python train.py --n_layer=15 --d_model=256 --n_head=4 --n_kv_head=4 --head_dim=64 --d_mlp=1024 --vocab_size=1316 --activation="gelu" --norm="layernorm" --norm_place="pre" --norm_eps=1e-05 --positions="learned" --qk_norm=false --attn_scale=0.125 --bias="none" --tie_embeddings=true --parallel_block=false --init="normal" --init_std_qkv=0.0232 --init_std_o=0.00423 --init_std_up=0.0232 --init_std_down=0.00423 --optimizer="muon_variant" --lr=0.00949 --lr_mult_o=2.0 --lr_mult_down=2.0 --beta1=0.95 --lr_head=0.00729 --grad_clip=1.0 --warmup_steps=200 --schedule="wsd" --decay_fraction=0.806 --decay_shape="linear" --final_lr_fraction=0.0 --batch_tokens=65536 --seq_len=128 --doc_mask=true --train_tokens=565900000 --steps=8635 --dataset="wikipedia_en"
Each number is 128 + 32 x the weight over its row's rms, rounded and kept within 0 to 255. Layers, rows and columns count from 0. The size above them is the row's rms in percent of the matrix's.

# layer 10 MLP up, 1024x256, rms 0.0879, rows 508-521, columns 0-255
size [ 96  96 101 102 103  98 103 108  99 103 101 101  90  92]
[[ 67  64 146 133 150 115 136 148 155  98 150 155 131 116 111  93  37 102 133  99 100 152  87 132 102  99 113 146 144 155 144 139 144 167 112 109  96  56 110 149  86 141 117 175 200 207  94 131 114 109 179 147 121 111 131 156  90 113 100  68 144 121 159 141 153 135 184  74 102 142 117 124 115 119 173  97 168 184 131 157  91 110 144 130  93 120 123  75  96  93 153  53 117 170 179 158 144 148 150 134 154  89 132 107 123 174  98 113 143  94 153 124 112  71 114  91 178 101  84 123 111 157 144 137 111 212 105  68 100 189 127 136 110 160 174 163 142  94  90 110  89 147  82 114 105 121 189 121 136 117 109 138 144 137 148 168 137 117  89 165 155 182 174 180 141 148  65 120 116 111 133 140 122 130  72 104 132  89 151 200 177 101 182 128 140 124  74 105 149  64 201 137 100  99  94  80 168 168 104 124 170 130 146 129 102  67 114 133 147 192 108 155 127 125 137 158 145 125 113  86 175 102 128  99 128 158 119 126  94  90 115 113 175 128 154 103 186 140 155 110 170 188 136 161 146  87 141 113  84 173 117 127 148 130 132 147]
 [152 128 134 135 118  55 142 188  95 131 144 101 190 115 157 116 117  97 193 186 138 157 111  84 128 132 196  92 128 169 159 151 124 149 130  92 178 118  96 117 116 147 119 124  97 137 108 132 147 160 172  97 199 113 120 101 113  75  66  88 155 169 172 125  73 153 108 153 117 118 120 143 165  91 131 160 202 139  95 192 141 121 130 106 111 171 185 121  73 188  94 141 102 144 122 135 106 138 110 126 138 112 102 133 133 133 152 147 110 113  77 141  83 137  91  76 141 109 181 126 155 125 211 176 148 141 130 116 126 130 173 136 113  97 159  92 136 146 156 100 127 103 105 155 139  98  86 151 129 148 117 166  82 116 170  71  98 100 115 157  97 114 118  70 170 123 145 166 107 114 110 152 153 163 104 100 180 136  89 194 100  96 135 176 139  76 131  75 158 184 153 150 130 171 126 139  91 178  92 149 121 111 192 178 150  87  60 154 113  95 143 134 162 166 116 168 122 127 140 149  64 116  93 113  94 131  52 131 120  77  66 138  89 106 156  84 133 111  94 129 134 106 146 123 106 100 142 158 128  75 117  93 157 108 215 101]
 [138 112 150 103  75 152 132 100 152 149 134 122 116 118 113  72 144  45  73 161 126 107 130 164 131 137 122  93  98 101 137  90  95 123 159 163 101 140  71 127  73 158  93  41 143  88 169 147  93  93 180  77 161 124 117 135 141 143  50 104 123 185 124  97 138 155 129 138 155 192  66 191 114 102 165 174 183 144  50 160 174 186 149  72 129 145 175  62 143  91 127 116 122 110  97 121 130 143 105 141 153  72 154 136 125  85  86 160 109 143 118 164  83 199 159  85 153  79  88 109 126 121 119 152 106 153 171 130 116 168 164 133 143  95 140  91 172 135 118 149 111 152 122 120 133  87  84 118 115 169 209 114 148 101 117  93 142 111 137 155 105 173 168 107 116 113 134 168 159  66 101 114 158 121 132 119 115  87 163 157 150 119 103 118 153 131 122 120 139 112 191 152  71 111  54 154  60 132 103 152 143 189 193 140 151 118 113 156  73 138 155  92 170 126 118 185 136 123 140 143 135 151 150 177 146 126 150 124 121 107 122 106 194 109 159 132 110  96  80 122 145 116 160 122 160 126  99 130 168 161 155 166 102 102 111 166]
 [ 60  93 121 136 118 175 153 189 139 145 117  69  86 174 143  81 145 138 170 109 164 122 109 128  80 126 107 123 107 162 151 161 172 150 107 111  95  95 163 135 175 178  89 139 102 112  86 118 155 108 115 102  84 136  98 130 129 133 113 101 108 108 128 147 157 100 124 150 116  90 172 167 123 150 108 143 160 109 165 170 171 140  91 169 140 113 162 141 104 225 114  96 151 171 110 102 172  48 121  62 103 152 106 151 174 115 107 139 119 128  97 116 126 124 151 126 109 166 104 131 143 144 150 103 172 133 180 105 176 145 138 158 121 109  91 142  83 115 123  69 106 132 186 101 172 127 161  86 125 116 192  78 143  84 128 147 148 140  96 130 127 119 127  86 174 119 172 158  81  82 113 101  97  76 105 156 140  82 126 180 185 205 117 127 142 147 116 144  72  83 106 157 123 167 144  94 112  99 213 157  64 176 124 118 114 100 123  95 128 161 114  96  67 179 124  98 119 125 146  63 122 129 155 122 146  67 142 198  97 142 103 120 170 181 160 166 102 109 128 132 116 119 163 161 124 131 160  53 124  95 126  96 135 126 192  76]
 [111 162 142  56 183 136 163 124 190 128 166 151  73 152  72 135 183 144 145 144 165  39 232 114  60 111 131 122 115  85 138 102 143 169 159 123  94 141  83 152 202 133 112 126 139 136 132 105 188 138 184 132 142 120 144 143 122 151  98 112 149  84 106 155 102 164 164 148  86  97  67 142  72 172 118 147  91 112 141 195 115  86 131  94 162 133  81 125 102 134  86 108 141 120 100 131 147 133  78 135 121 145 121  73 149 118 118 146  95 108  78  98 113 109 144 144 126 151  89 164 178  84 119 126 140 105 131 123  87 160 139 103 129 155  90 140 134  57 107 106 118  99 144 172 119 147 141 174  75 108 116 193 112 137 166 178  98 154 112 149  97 133 111 132 105 115 188 117 132 127 139 112  92 148  88 143  68 139 138 130 128 159 123  86 119 107 100 148 145 173 101 184 134  95 123 151 147  97 140 180 177 123 143  83 154 117 101 172  91 167 102  90 101 116 128 157 105 161 144  74 152 133 111 112  82  88 191 165 112 110 110 160 133 158 147 108 193  99  71 137 138 146  93 182 103 181 174 180 175 167 108  96 178 121 160  99]
 [127 133 106 183 142 174 127 166  80 153 120 127  90 161  96 103 105  98 126 150  94 133 119  79 158 181 143 133 125 172 205 130 115 151 115  91 141 142 123 168 107 121 126 123 130 187 124 167 152 124  87 130 197 204 100 146 132 151  71  94 126  95 108  83 173 166 127 173 120 186 136 169 144  80 164 115 133 165 177  91 108 114 127  61 139 168 120 165 151 118 113 140 121 129 135 108 167 144 144 111 105 130 106 109 122 163 206 143 146 135  77 140 135 124 173 146 136 111 141 126 180 139  99 129 145 101 145 147 187 145 134 167  69  93 137  87 119 101 138 139 101 163 164  38 164 138 149  99  92  71 183 138  61 118  57 112 121 148 155 105 116 114  99 110  73  56 157 160 138 151 126 129 226 129 151 123 129 121  77 130 152 106 189 140 140  95  88 130 183 106 126 119  83 101  87 110 118  72  93 119 123 123 125 162 143 128 115  86 118 101 118 144 120  99 147 119  70 168 134 117 143  91  99 105  98 157 138 130 115 140 118  85 111 187 108  46 153 109 117 137 127  27 105 136 151 119 119 133 150 122  95 164 147 165 136 216]
 [101 148 149 101 135 119 193 129 111  85 118 113 150 137 140 185 135 156 155 145 113 152 170 191 143  62 114 108 176 125  87  97 143  89 169 119 166 133 151 137  76 129 180 154 145 156 187 124 145 113 109  95 125 136  90 108 146 165  74 111 130  94 145  95 148  86 109 115 135 125 125 127 148 147 210 197 111 126 110 175 108 102  79 202 197 157  80  83 133 143 153 129 154 168 152 151 101 127  99 101 108 101 123 103 118 183 127 197 168 182  78 159 134  73  97  69 162 169 124 123 167 152  63 150 195  89  93 118 119  86 131 109  82 151 116 138 158  93 133 156 162  99 111 135 149 131  94 129 141 129 118  64 130 153 144 132 110 104 146 136 158 143 134 145 149 102 117 149 197 116  56  86  88 137 116 176 156 121 159 144 121 152 128 151 140 169  76 146 167 180  77 129 111 149 152 125 164 163 104 122 110 144 109 137 109 160  17  94  49 142 125 125 146 112  69 140  89  68  89 170 120 108 109 204 161 155 112 122 135 163  96 155  86  99 111 156 103  97 100  93 104  82 128 126 130  96 134 104 118 116 151 127 121 133  93 123]
 [159 141 154  75 122 134 144 202 121 123 172  97 122 140 166 101 149 142 100 136 123 126 133  70  99 127 114 179 129 149 135 138 161  35 160 157 145 109 118 156  86  81 144  93 115 140 111 129 122  97 120 127 100 149 133 125 148 171 105 119 127 151 170 127 132 122 183 114  98  76 107 193 183 126 146 199  94 118  26 102 188 138 118 114 132 102  93 122 131 159 165 133 122  97 121 121 101 140 121 146 160 139 128 106 110 129 135 161 138 158  89 132 170  99  77  78 114 119 108 101 115  96 139 178 125 151 212  88 151 114 115 102 156 112 207 121  92  95 158 103 113  92 150 148 143 127  79 155 126 221 140 127 138 180  94 109 191 146 148 111  87 107 166 123 145 168  84 192 157 143  93 135 102 150 133  93 108 112 170 158 126  74  59  82  94 142 157  89 160 140 148 169  91  92 129 175 124 198 105 164 158 130 123 127 102 133  92  81 178  95 107  98 153  91 136 179 103 165 131 169 122 118  67  94 134  98  92 119 102 150 165 145 134  77 163 181 158 110  27 114 157 133 127 120 120 133 108 178  95 170 105 153 124 148 132 137]
 [149  39 172 137 119 127  84 152 192 143 121 144 119 115 152 132 128 162 118 133 144  72 114 172 106  93 122 115  89  50 125 134 106 105 115 100 129 112 131 135 130 105 130 108 170 109 172  91 103 141 173 176 126 106 158 110 100 102 131 116 185 123 119 133 214 172 167  92  87 138 115 136  97 129 165 114 110  98 156  95 132 171  78  95 117 170 119 103 187 115 163 153  92 122  81 153 147  90  94 142 149 169 103 181 127 118  91 138 175 142 148 123 182 162 154 105 151  91 149  60 138 111 138 143 143  81 121 149 145 104 145 116  61  78 129 113 180  87 127 106 151  97 111 141  69 159 158 175 101 129 111  64 173 142 142 120  70 145 128 136  99  76 147 165 162 133  76 159 115 116  60  97 131 141 122 126 129 124 160 145 106  63 121  95 110 115 202 131 189 205 184 124 159  61  69 144 119  39 133  62 129 165  86 133 195 106 163 120 118  93 148 128 132 129 112 147 124 157 124 125 141 139 104 105 178 111 101  81 150 144 131 161 115 144 156 192 118 153 155 118 111  89 101 165 114 146 128 199 132  89 133 167 111 158 131 153]
 [115 126 146 128  56 113  98 168 105 123 156 173 130 154 132 176 159 142 124  91 154 106 134 123  50  73 178 142 130 123 138 134 176 126 122 107 117  90 161 123 134 142 114 116 148  70 108 178 141 125 159  65 111  74 158  89 143  84 169 130 142 137 114 180  94  85 110 153  64 112  99  32  87 114 143 103  63 120 143  84 121 184  91 171 138 141 169 123 139 128 152 166  89 134 118  83 143 162  99 158 126 141 148 166 139 157 104 144 141 107 162 151  96 139 145 119 125 168 198 101 116  92 131 112 129 113 137 109 140 165 115 156 138 106  92 118 124 144 114 132 102 197  91 109 191 146  86 154 103 132 141 120 146 164  80 146 127 138 202 188 145  80  75 120 110 141 127  76 161 157 143 129 120 112 139 118 149 146 139 143 161  87 192 134 151 146 153 103 112 143 113 123 136 114 129 158 143 121  98 224  78 121 123  66 102 118  74 124 165  62 142  85  47  99 109 121 122 145 142 126 109 172 208  41 112 119 154 110  73 102 140 134 138 165 151 124 104 135 110 180 119 135 154 147 143 125 198 190  89 137 207 117 104 127 143 104]
 [143 121 148 187 147 135 108  62 166 112 162 127 129 136 166 154  87 128 147  55 135 158  89 143 148  90  92  65 120 109 181  84  82 104 135 120 122 134 137 129 159 113 139 142  48 147 152 168 212 138 147 156 188 113  59 116  94 137  79 113  92 117 166 157  94  74 110  73 130  85 136 170 117 148 132  97 173 189 158 135 114 163 131 146 158 110 132 108 131  99 111 117  87 101 133  88 134 128 147 170 121 120 131 120  95 128 116 128  93 144 175 133 158 167 182 118 178 124 128 138  49 109 122 125 135  60 110 144  71  98 138 155 103 154 110 156 119  59  85 143 120 101 179 109 130 151  68 131  86 131 126  98 157 128 131 194 222 150 158 155 125 149 109  86 136 148 154 182 105 158 148 131 164 136 159 174 137 133 208 136 181 195 115 151 151 191 150  76 144 111 127 105 144 160 133 116 151  88 176 133 138  86 111 109 100  71 110 119 127 114  79 113 145 164 137 189 130 137 146 113 144  73 133 118 100  54 112 132 122 121 168 156 138  77  74 149 140 157 157  91 100 123 130 143 121 112  80 106 141 123 128 126  83 154 174  79]
 [ 80  74 135 122 154 127 139 133 112 100 107 141 116 176 160 118 159 129 126  89 148 157 229 138 167 143 176 104 142 116 118 158 155 103  68  72 120 114  98 116 200 165 119 125 105 163 174  59  90  84 130 166 141 130 149 160 157 183 113  67 105  95 142 119 132 113 128 137  85 147  97 147 140 135  62 123 123 121 127 137 179 138 172  51 161 120 112 134 117 124 108 149 116 155 190 106  86  88 133 149 132 165 158 151 115 136 137 104  66 113 167 178  97 101 138 133 124 144 146 154 136  69 124 102 152 130 173  78 138  81 193 144  34 194 123 106  99 110 104 124 159 206 117  85 127 128 172 105 171 148 102 157 136 122 140 103  65  48 165 165  89  88 101 127 143 117 152 154 119 151 153 135 100 150 133 144 103  76 135  97 132  75 117 162 100 105 167 105  87 130 115  85 197  92  81 182 145 169 139 117 111 145 133 116 116 162 107 114 124  99 162  99 168 127 151 161  96  98 127 145 136 102 157 105 103 179 106 154 154 128 148  79 147 160 159 119 188  59 148  83 163 113 110 117  85 153  99 125 136 122 145  76 103 154 171 155]
 [175 117 151 117 154 150  88  94  95 137  99 149 105 111 123 114 130 117 131 105 120 129 149 114 133 114 123 115 198 125 109 103  50 151 109 167  76  70 172 157  94 118  88 110 153 145 140 184 104 140  88  75  81 137 171 141 138  90 174 168 137  93 160 110 116  47 174 106 120 114 143 163 108 114 170 141 137  79 158 130 135 131 117  66  93 120 119 108 101 133 151 105 108 120 148  62  75 202 120 155 140 204  89  91  39 100 130 125  91 124 121  90 219 200 184 112 173  92 150 156 106  87 157 171 133  75 125 129 196 140 123 151  95 121 125  80 129 149  99 102 131  95 153 118 100 109 108  62 139 106 109 123 166  99 205  83 125 191 180 129 134 170 104 149 108 111  95 141 139 139 142 160 110 117 123 179 117 127 150 133 147 133 156  93 116 145 165 158 116 145 134 181 142 117 158 128 156  66 151 102  78 115 187 174 130 122  76 142 184 149 121 172 135  76 120 130  98 147 160 110 158  91 114 173 160 131 151  95  93 175 135 100  98 160 109 143 120 137 168 147 141 178 130 120 124 132  92 156 153 136 117 101 196 102 109  94]
 [125  64  84 155  88 150 141 179 102  95 138 136 131 152 140  84 105  96 174 115 133 133 116 133 163 104  96 127  67 159 131 129 136 185 109 115 156 156 119  82 182 160 164 107 109 147 153 123 182 106 100 137 112 128  98 118 209 127 137  67  94 166  99 175 106 131 145 138  82 107 132  90 155 102 117 131  82 109  61  75 102 171  95  99 124 179 119 165 134  88 117 167 133 126 108 184  95  94 167 154 171 116 190 169  89  99 132 120 158  77 141  92 120 134 130 125 116 176 146 159 104 104 130 128 140 228 113 140 102 139 179 117  84 107 179 109 120 121 157 134 186 106 174 154 117 155 132 133 131 135 128 192 160 132 111 130 119 138 143 104 182  67  96  69 126 106 135 143 106 118 145  79 134 139 109 201 114  85  83  83 149  96 177  79 148 154 153 194 135 150  66 138 179 126 175 132 100 135 133  65  99 115 174  80 152  97 134 132 114 111 122 145 114 134 139 226 116  89  94 144 102 101 131 161 140 123 115 125 119  96 109 108 101 128  92 116 166  87 185 217  92  73 147 106 111 129 140 135  92 109 167 122 179 150 141 112]]
# layer 10 MLP down (transposed), 1024x256, rms 0.0977, rows 508-520, columns 0-255
size [106  96  97 106 102  98  94 109 102  95  91 102  91]
[[ 88 180 132 171  70 202 104 135 142 141 119 155 142  91  99 182 146 130 165  88 127 116 117 144 158 124 164 129 157 210 136  74 122 176  77  64  97 164 169 153 141  94  87 138  71 115  76 197 113 154 142 135 157 132 108 137 186 110 134 107 123 116 147 134 105  97  54 149 105 120 117 152 110 154  87 184 118 215  75 158 139 127  81 147 119  96  96 114 136  91 151 105 160 166 141  62  63  92  74 100 109 101 140 142 130 134 136 151 121 163 149  95 104 157 172 127 172 109 159 131  58 172 100 190 144 154 150 137 150 144 140 124 142 139 160 151 141 151 119 160 124 119 102  91 175 148 145 133 148  90  46 122 118 143 120 144 136 128 143 131 128 122 150  93 112 123  87 121 109 108 107 166 135 171 155 194 137 136 110 188 158  87 127 140 100 220 112 117 158 131 113 122 173 108 142 140 121 131 126 135 180 123 164  66 179 189  81 112 140 113 146  56 114  84  89 117 141 148 163  95 140 142  75  98 111 124 132 155 124 135 116 124  91 165  80 111  78 139 109  96 118  91 161 142  94  98 175 132 129  93 132  69  99 178  76 139]
 [132 123 131 127  87  69 121 118 134 120  51 115  99  93 116 152  90 174 115 102 113 133 134 185 161 101 106 133 101 134 113 112 181  28 130 145  97 116 159 133  74  93 121 117 107 134  96 146  98  55 125 128  72 149 135 165 146 144  95 160 154  63 165 153 183  78 144 136 154 154 152 106 143 166 117 161  84 146 144 140 101 190 117 144 122 113  97 132 158 136 133 100 175  95 218 128 166  64  79 178 104 108 152 149  72 175 108 142 102  98 127 137 139 160 175 143 158 104  88 152 116  77 106 103 133 130 114 168 104  84 121 109 112 139 126 105 115 145 139 159 121 159 166 136 151  74 187  99 158 110  88 168 114 185  81 168 174 132 136 157 140 137 124 174 148 113 137  70 126 146 121 111  92  88 125 129  97 172  85 161  75 105 112 137 125 149 176 120 157 123  86 136 162 117 113 131 135 104 129 135 116 172  93 150  88  79 158 122 159 139 161 169 112 100 120 135 117 141 115 124 149 139 128 128 125 197 120 225 165 135 165 155 163 181 129 116  70  98 114 201 157 174 137 145 187 124 114  98 102  55 116 149 131 117  40 170]
 [108 102 143 116 136  51 140 129 122 135  83  98 147 107 171 119 165 139 124 132  94 109  73 147  77 150 101 152 133 158 145 133 103 194  86  99 168 128 105 119 134 102 172 116 153 114 123 167 153 141 135 154  53 122 161 148 134  95 145  82 111  70 205 125 117  91  97 101 120 124 166  73 110 174 183  51 101 150 186 138 118  42 182  70 142 103 109 158 158 182  70 169 110 108 172 211 206 156 105  76  94 175 122 145 159  69 122 129 106 114 119 132 144  81 166 185 146 147 174 131 147 113 158  88 122 150 124 111 190  72 171 166 138 131 119 121  82 123 109 114 166  97 105 127 158 155 139 193 109 148 150 114 108 106 105 139 101 124 172 118 182 115 141 139 148 157 123 135  77 131 113 172  56 154  99 147 160 160 120 114  74 121 119 152 134 144 131  72 124 139 117 134 154 163  93 120 140 127 105 100 165  89  75 154 161 168 134 105  71 107 126  79 155 145 139  85 112  82  97 186 167 145 111 135 138 153 141  96 101 163 115 133 142 128 139 109 132 134  73 173 134 164 107 128 132 129 115 150  83 176 100 114 192 108 100 126]
 [167 199 149  84 119  98 134 122 130 169  88 143 131 110  77 121 113 124  73 103 107 116 170 139 131 156  96 155 155 137 110 154 158 101 148  79 127 115 130 121 122 125 136  89 155 147 148  70 106 148 161 155 120 153 104  99 158 120  40 102 137 113 140 120 165 198 129 112 153 207 107 168 137 114  88 110 124 105  88 112 156 160 197 119  84 153 110 200 130 131 112 149 120 143  94 127  99 181  33  90 160 148  81 144 131 172 132 142 135 108 111 196  66 232 156  63 110 117 114 193 138 156 124 106 157 110 173 177  93  91  98 136 191  75 132 113 157 158 158 119 101 141 112  93 158 106 171 119 150  95 127 148 139 171  77 124 152 142 114 149 135 164 118 147 143  63 120  97  74 111 130 122 114  74 140 180 103 163  93 154 163 155  77  97  46 141 176 110 153  81 129 156 107 146 131  91 103 151 157 114 122 159 173  86 100 145 108 141 129 112 151  86 130 136 134  96 115 113 113 155  97 112 149 182 141  75 120  89 123 148 119 111 127 161 208 169 114  97  99 160 167 121 151  93 103 156 122 121 101 130 150  78 103  94 135 161]
 [156 164 153 156  96 159 115 149 104  80  89 112 169  80 164 126 111  83 169 126 146 169 100 120 135 130 146 132 103 139  36 155 113 113 143 146 141 135 212  82  75 117 155 122  99 123 156 192 136 132 107 118 101 135 143 108 120 168 161  79 168 147 121  38 152  42  75 164 141 102  76 165 167 143 163 130 123 107  91  97  95 130 118 127  63 125 138  98 115  87 167 162  63 153 125 117 124 109 165 105 185 118 139 139 103 114 130 118 138 151 124  96 157 163 108  76 139 139 131 101 113 234 149 139 122 154 119 105 114 109 143 106 132  95 196 164 150  93 106 141 148 181 138  99 170  86 190 146 102 101 118 125 134 178  82 160 134 196 160  83 134 180 163  94 137  95 151 111 121 104 145  83 159  78  96 155  89 137 151 133 104  47  90 160 150 187 150 128 119 175 227 108  97  94 116 133 171 183 139 123 109 105 163 160  77 112  93 154  93 124 124 150 137 110 131 108 147 119 157 134 159  79 124 159 100 162 108 168 128 131 190 120 126  92 114 122  74 131 145 139  96 125 136 132 122 107  78 126 135 132 121 183 139 117 122 136]
 [156 164  96 157  88 124 109 155 121 115 140  88 149  65 135  49 170 174 129  96 159 116 115 116 156 109 113 100 150 171  78 139 173 141  99 175  87 140 130  61  59 111 109  80 158 145 170 159  96 114 128 102 125  77 113 177 100 133 115 133  98 177 133 122  97 160 112 106 117  48 108  99 111 176 159 146 130  30 138  96  98 140 162 166 104 140 207 104  79 168 109 150 128 109  85 122 144 150 150 104 152 139 148 129  73 105 132 150  97 120 173 132  50 154 117 143 151 117 104 177 126  96 134 131  82 117  95 129  62 107  92 147 142 101 164 113 115 138 136 131 151  68 123 155 108 131 159 162 108 114 137 144 124 146 140 127 181 159 155 166 161  61 115  98 180 104 205 133 101 134  74 105 148 166 140 160 114 121 129 151 100 178 154 143  96 177 170 100  94 138 160 144 217 108 130 133 125 151 117 219 159  91 146  66 142 143 182 166  84  77 103 152  87 161 176  74 153 121 126 170 118  80 113 136 115 139 169 105 127 135 142 119 156 115 145 127 171 138 124 109 154 144 105 130 103 146 135 114 119 191 108 136 106  73 139 151]
 [ 95  93 162 141 194 131 112 138 131 125 109 151 147 132 126 170 130 117 123  81 164 162  76 115 148 183 139 145 112 144 164 148  93 144 113  90 135 143 135  66 123 121 137  87 153 159  93 136 167 112 135 146 154 136 136 130 101  95 154 169 157  74 140 123 161 103 124 193 163 161  85 168 112 108 107  79 153 125 117 115 123  92 110 200 145  65  80 170 133 111 141 149 104  83 153 175 107  65 111 149 221 136 129 133 114 156 120  89 165 150 145  45 146 117 109 194 108  94 122 145 139 176 156 141  82 105  95 135 114 118 164 181 109 105  64 125 151 142  91 122 132 145 123  66 121 142 177 180  91 132 174 170 124 135 143  96 155  56 176 107  92 132  53 148  93 161 100  87  67 107  89 131 113  95 139 147 100 126 182 138 130 152 161 113 129 117 110 160 143 106 110 117 156 102 225 129  69 114 127 150 176 139  94 117 136 163 123 129 178 111  89 111 103 168 137 133 158 189 166  92 135 132 129 168  88 123 105 130  76 126 105 104  92 118 136  92 104 101 126 146 108 128 115 215 106 102 150 130 107 148 209 148  65  74 149 163]
 [136 164 140 119  75 120 110 136  87 178 150 127 167 106 135 106 101 136 163 141  88 167 220  90 128 149 139 160 187 109 139 126 120 119 137 130 193  88  84 121 134  83 120  96 128 109 134 172 126 130 135 119 172 124 105  76 139 126  76 134 153 220 178  96  65 150  93 166 136 106  75 135 151 166 138 119 138 182 135  85 118 152 114 115 139 185 106 143 103  87 127 104  77 152 125  78 191 169 115 142  98 118 117 138 133 139 140  87 160 149 121  79 140 189  70  70  90 107 128 152 139  81 127  88 108 130  84 121 185 205 138 110 113 123 107 142 140 144 129 105 146 156 110  96 148 172 119  87 106 152 175 179  97 128  96 131 119 144 102 169  96 194 164 129 175 117 137 138 145 167 183  57 102 114 144 141 124 122 110 112 110 102 102 122 112 135 139 137  87 140 204 107 116  70 120  65 103 146  86 150 137 133  95  96 160 157 186 125 154 139 122 149 136 130  60 160 229 137 114  78  80 102 107 117 175 137 133 110 176 130 112 140 160 177 127 127  78 159 134  76  66  92 156 157 101  90 115 149 173 142 116  83 100 130 128 115]
 [133 185 138 130 152 185 143 140 143 146  72 135  93 159 120 181 105  70 139  97 123  87 152 153 121 128 126 138 105  93 150 132 138 139 117 126  86 146  96 124 132 162  97 155 126 128  80 142 109  88 120 111 144 124 149 171 119 117 138 104  54 152 129 126 111 132 189 142 201 102 162 171 104 142  97 132 137 178 103 144 120 121 125 142 149 119  81 109 166 123 113 103 146 110 164 134 115 137 166 137 169 104 116 126 160 114 126 131  77 144 118 125  50 136 169 117 120 134 141 107  87 129 175 112 130 161  84 209  90  79 168  35 119 131 125  68  91 129 136 126 183  74 149  91 122 122  91 116 154 100 119 119  98 104 193  74 125 104 148 101 177 142 111  97 124 127 147 144 116  77 117  95 120  39 170  98 116 173 170 113  94 199  78 135 104  79 130 192  88 137 169 144 151 197 137 158 135 115 135 151 180 112 111 139  66 158 125 131 188 132 129  92 122 152 134 165 176 204 153  74 147 178  86 201  63 119 162 108 152 130 162 143 102  89 116 126 150  66 157 156 110  69 108  89 134 157 121 103 145 122 116 141 137 203 124 158]
 [144 113 112 126 139  53 169  88 137 151 115 161 129 122  99 126  78 194  90 101 131 122 129 146 198 115 103 156  77 157 169 105 100 180 187 111 128 124 162 136 176 107  95 157  93 168  89 106 122 168 159 101 180 205 145 159 134 143 108  92 154 156 102 135 164 136 143  80 104 100 158 127 148 129  81 199 143 185 122 137 141 107 157 143 122 101 112 141 106 170  90 152 179  98 110 161 114 149 125 109 103  85 101 122  91 167 123 153 147 171 109 150 138 144 162 185 110 119 119 115 136 111 111 109 139 124 111 156  71 113 119 138 154 117 172 153 123 152 143 148 150  87 142 116 142 152 144 130 160 124  65 100 121  71 151 163  96 100  74 148 176 179 170  42 109 114 171  75 116 136 161 121 139 112 129 109 128  74 127 135 100 117  83 116 168 167  82 146 119 140  78 209 107  83 124  93  43 128 139 152  75  87 184 113 160  70 127  55 153 153  82 143 139 127 120 190 168 156 195  83 174 151  90 116 125 142 125 127 156 135 170 104 132 160 112 104 134  95 134  91 127 167  73 115  74  77 169 100 140 155  88  87 108 122 148 127]
 [103 116 126  85 164  88 159 129  71 124 144 104 112 149  80 107 166 109 132 164 122 148  83 102 146 132 170 140 106 148 120 117  74 149 129 130 112 153 141 110 103 123 110 141 117 105 133 147  90 118 103 138 120 126 165 132 105 107 121 143 100  96 168 136 187  89  91 162 145 155 102  99 141 123  69 131 147  47  89 166  76 131 134 104 146  72  97 163 147 147 146 132 148 137 116 148 108 140 187 164 128 160 169 153 154 137  90 120 143 121  88  63 119 104 162 143 127 131  78 142 164 132 141 164 155 164 115 111 122 127  70  93 137 142  97 105 165 178 169 104 176 110  99  89 191 136 122 134 134 110 102 151 156 115 125 104 101 109 120  69  86 121 110 107 128 142 121 108 155 132 152 121 108 139 147  90  90  93 255 141 133 110 146 187 129 149 119 148 114  73  93 162  85 146 126 156 148 112 163 111 143 141 148  94 138 112 103 162  86 116 114 178  88 165 155 137 176 117 135 153 121 127 131 112 143 137 152 144  97 165 150 106  99 155 107 108 130 125 105 139 119  73 134 129 142  76 205 143 134 137 121 161 168  86 156 170]
 [152 108 108 162 216  98 129 122 157 135 147  93 116 121 136 178 113 106 134 129  73 154 175 194 127 113 135 115 179 136  95 142 139 176 144 147 133 160 154 147 125 182 185  95 148 129 123 144 107 173 147 119 107 126  85  98  83 140 159 114 138 125 192  97  78  97 146  83 132  56  99 110 105 184 134  63 125  67 176 136 113 142 107  99 150 103 163 168 130 120 135 108 151 121 108 127 182 135  92 128 111 145 180 116 160  95 127  78 142 143 163 122 113 137 106 141 115  82 138  96 130 125 138 135 114 169 173 180  81 154  73 150 103 164 149 128  53 120  92 127  69 169 100  81 140 111 141 196 104 126  81 120 106 121 150 123 139 140 151 141 184 133 109 161 176 159  78 143 155 162 172 149 147 164 116  94 113 118  75 149 171 124  38 104 136 163 131 191  54  91 145 139 140 111 110 124 190 110 177 139  75  97 115 131 205 131 118  79 132 137 149 106 106 105  88  92 134 102 163 120  83 131 124 129  75 118 124 151 120 144 100 112 104 103  78 174 103 114  76 224 198 140 101 129 124 110 179 114 117 134 127 143  82 139 122  83]
 [ 89 127 152 147 118 143 174 111  91  98 131  96 115 163 154 166 101  66  87 170 129 124 121 171 155 181 148 192  89 113 110 189 143 121 134 102 128 129 147 155 146 178  82 157 125 103 148 133 102 118 179 164 114 110 139 146 135  96 168  76 123 126 136 131 110 136  87 180 105 127 112 142 104 150 141 104  90 193 111 123  84 148  82  97 144 110 121  73  84 145  87 147 106 140 118 114 152 137 119  81 214  68  96 114 168 123 160 108 171 185  88 196 121 175 121 140 152 101 133 169 122 168 113 132 122 144 143 159  97 154 142 108 162  92  92 156 147 140 138 145 182 100 240 148 122 109 149 160 167  98 133 109 166 155 102 145 156 183 122 140  78 120 159  76 125 110 173  81 155 110  95 111 150 112 167 103 130 126 150 116 107 100  89 136 165 167 135 145 118 104 103 127 139 136 130 156  48 117 133 156 156 137  86 102  76 133 128 138 142 156 127 130 101 124 157 149 137 130  80 115 116 193 117  96  91 130  45  63 107  63 136 153  93  87 139  95 102  97  69 115 178 127 166  88 163 112 143 148 177 176  65 122  91  58 195 119]]